{"head_dim": 32, "vocab_size": 1024, "tie_embeddings": false, "optimizer": "cautious_adamw", "train_tokens": 96250000}
Each number is 128 + 32 x the weight over the matrix's rms, rounded and kept within 0 to 255. Layers, rows and columns count from 0. Numbers have three digits each.

# layer 9 attention query, 160x160, rms 0.0609, rows 138-155, columns 0-79
103138146129125054139097141132075165084123126130160097122136126121132126071131126137154085060148148125152136176131140114100162129113100098147132121093108110174166111179123154170131106186102112116160106160085174040149134088113081078196182129
137134200094145173135096090130201102076174091144145126036084143158147110126129100114117161174088112145129097194185123138101123148102146103119156134156129160142191169091175119135135117080153186115088156117102161108166180146113097079129169101
117095106163098130089152149128078116108114131137154114107158165152117101108115112178131152111116104171140129097138145092090077118144125164094150161141118174107138131118077112118153117141135097133085131117139171154111117130101144103144132055
144170102213173147126134102149104151135169097110105123148116184166181149127155121120200160118130154121143156135113157097152104055158122150165141147204174139116062104142125132132121142154106106130121113124093107101180114125143139139126186110
150106114137124138130160085053106107147138107114099126146092129132065122126109141129133085125086100163137108092093099126082141160129159167164104092182117124110170107083113126100108122105189103101103091085076135101158146123106146070138137157
178090144141182084119109140147185143141100092104133154149160096146142126081113096143141144151182137098175150135159146193132129117134108125167114090154122155074103099124036115103104149125038153116142104094128073049137124148123131122087114099
145141159141130177151111115117085062079098109165181158130117183119144167134149133173075099143087130126140147166132132130104140115113110170118161050145084109093143075103077115134109130102129162128120159092160113092097195113083067137120159127
127097123173140101175087128086124166143134111154124132156118160145227183154112095137119108174142159099159102074080136125147177155114144132094094134097069090119113155093152137128114169163159160188148128108137157152121088139139123107114196167
077039124096150173131071120147149119103138096106151149133128114111163170129124102163132087137138127084139128111118142121139111135145185097150138115159139133124126101122141127094199074124151115125143103102096098116213177105121211114082069154
137122128175103118135113171123050035139100129143136166116149070151124085146126110155108139116169122141070091109124193169146117093161189151126137142138099131178135124122126128104159127139149097139148162104147139126077130179148112109164164095
136048173149099103077125182106141139170145120098151102096131135134099129130135046128179135134186123221139106127120135100107164148113117132172107131132151187161099115142083133154130090138096132075188142096174095095114199169115118081134140161
109104059158085145117137100105112088149144140136078083134166121118163111066122161119165082098091156177151084124152089099112176105112171167127178128197118095207176142124116134140084138144098144167089140163170139111124192125129187122148086109
139113084120146031130150131059131151108121091048104147168151138093135127108159140149191111150181134154112145143099092118115118151138117103180108106131136075166103081131086104126157103062146156125116162142174124146143154167096130124098127215
088074108221150103074113120067091132136079137150161133098199139186147128127118087100124136082144127177191171125113092114109122070137150167058043146118130119168074123157121166121124155131106120145107140180164138168129123106149186140097118124
098114109121108157163074093110136147133086139139119129103154109112114168138144116125206164124081170180112130127077141105126195105201157107146135076169145056119162137136143163122123109085066118156101164126149126174156150084132088151141153173
075157130132132118109115093157124126109107082127093203081118124118146150155114104132128165111094142142155157133128102101122160160127130131111165157147110207166082116085131119165099099152101106103150132103083163130195088121160131096146174088
127137132139122128128091128157130135083085125135124137165154147128123110126147101114177137157119062120169141145127131121104160134085117180120121133123136131175105201153155064097136125158171134111120105123130149102073100084126067039094145121
094144107103105158151112178129102090140163110076041139127169145104124156118092138120167132160123111144166130061174112156108147080122183143100099179126076159195124105173109124098115153138146158112125157172140077147109162150160168081180134074
# layer 9 attention key, 160x160, rms 0.0607, rows 138-154, columns 0-79
113105125119138087181116148064130099123144114116136140147146098077194191080089067116144170139103106119127149146087081140131123159186018113102134137224165106122162172170177135134054109178131091129083099172129151094112112119108036060168166075
146138130122094120148117161120128150031111108146162151120100119072084140106157174124104110138120147147135114171085138126086100144106081079090125173084084151125161183134091100147130096079139118167124176095134162095141170122147050113163125151
183054147163091145137154159142119092098099098143171146138104141127149090162109089150099146121133115102122129139139101100080102116152199150131147110087097162130138123129091095168175121157123142156124138147093101121110109132109187095111127095
194147165121136087106099127130174148134123164147123122123155152122121127181133090096164114087147122148137150143147143150144143093109168114123091125117124150130135131119121084147184165220054145114107100126112109134208136132108107154087181092
084105128127141169155124218115149151112073124130172126157095091147145091079123117123091118123154130115138113162141144156128088130091107130108120128160116129144113157112192126144060133140104149186089145149184149107119116135125113116154146080
144169171141208121156094121157102145146135126107075128058119115095194141088132118167080123169110149060073143150123129202113163128122172111227098181180150128189085112127101091093115193190095150104180105087129084106199093106170097190092144109
105135115101125166152114141119126054131134129154078161111110155138144146148167137167163113144107115135187178130059102120142127082201051166117138151059164153149137105154113108094069119202092078124169147146168115159087166091115126161147158113
127102124094135156123088123121148148107103138139074107147128131122151116175123149156150101137123114130146133090131138058123127105102148142087210127136123165140087165085190066140108132133090086144108127129105101170146161133174114080124163185
111076153124088094183121128144095118160117066141132149151128138129157153135142150164166093117117174118115123149123112074109141110120155151072132095139082097135113111129148168141130159151083126167094120165134107092204178157162174198116126130
141133125118070146104145114123047109192202120104114133104168139157133106180097111111155108128151144139157095067160094162141126126111179127121105155165117139141123082062107163093145113111117089089134074154149128147144129163088154146156156126
113109143185075063125137168132073142161138106166142106145145133107124114080074110170108129152176116092162179166164120114088104132096087142133095143170171183162093165178101085150076141135098119131121140160140107113101182178105112116079131074
137103087154065153066158101069137095085089088092109086154148074103090111127135105131145103122143109151187094150115143126130090162114151096069112077180136096175190083159124118128074141122092081172108168139133132122148158096163104105136129073
085144138109103139130165109072162177147137136104085133128133130120118157082166127109150108101118151119115144160158114177100144133084107154138175103146090159148124107143074098165084161114104030159118160122104120101109125113064132104135108141
109064160136160137073135116139109089087133166120121067152163142127140109171159068173128169184122080142189152119141093113092093107075169170085074099158120148157073120151113106152184100140146158119099086128157100158122047136126151053125118126
125129132113135146132083118158160108135131129115126105120169199156125109132162081045184170151142094139123113118088110051129168133186104117130151108168128140149148116138147130123135078114134109118096138106118093125116160120176176096114153141
095178123154180121091152184138203129142160145121167129104099114082102125111175105081098134075078107160123160135077099099082171147068093146125151066060091136125088147175145128152074148119132105119060112136111182133146091184143140069089212129
171123150104082124149128101101130088116125142150078103052087157142103108104120175065178131159151084119065111106098169099083134083142125110150126112099179122141132105172094105128094121182167140102104117097100142149124075148137110031133151137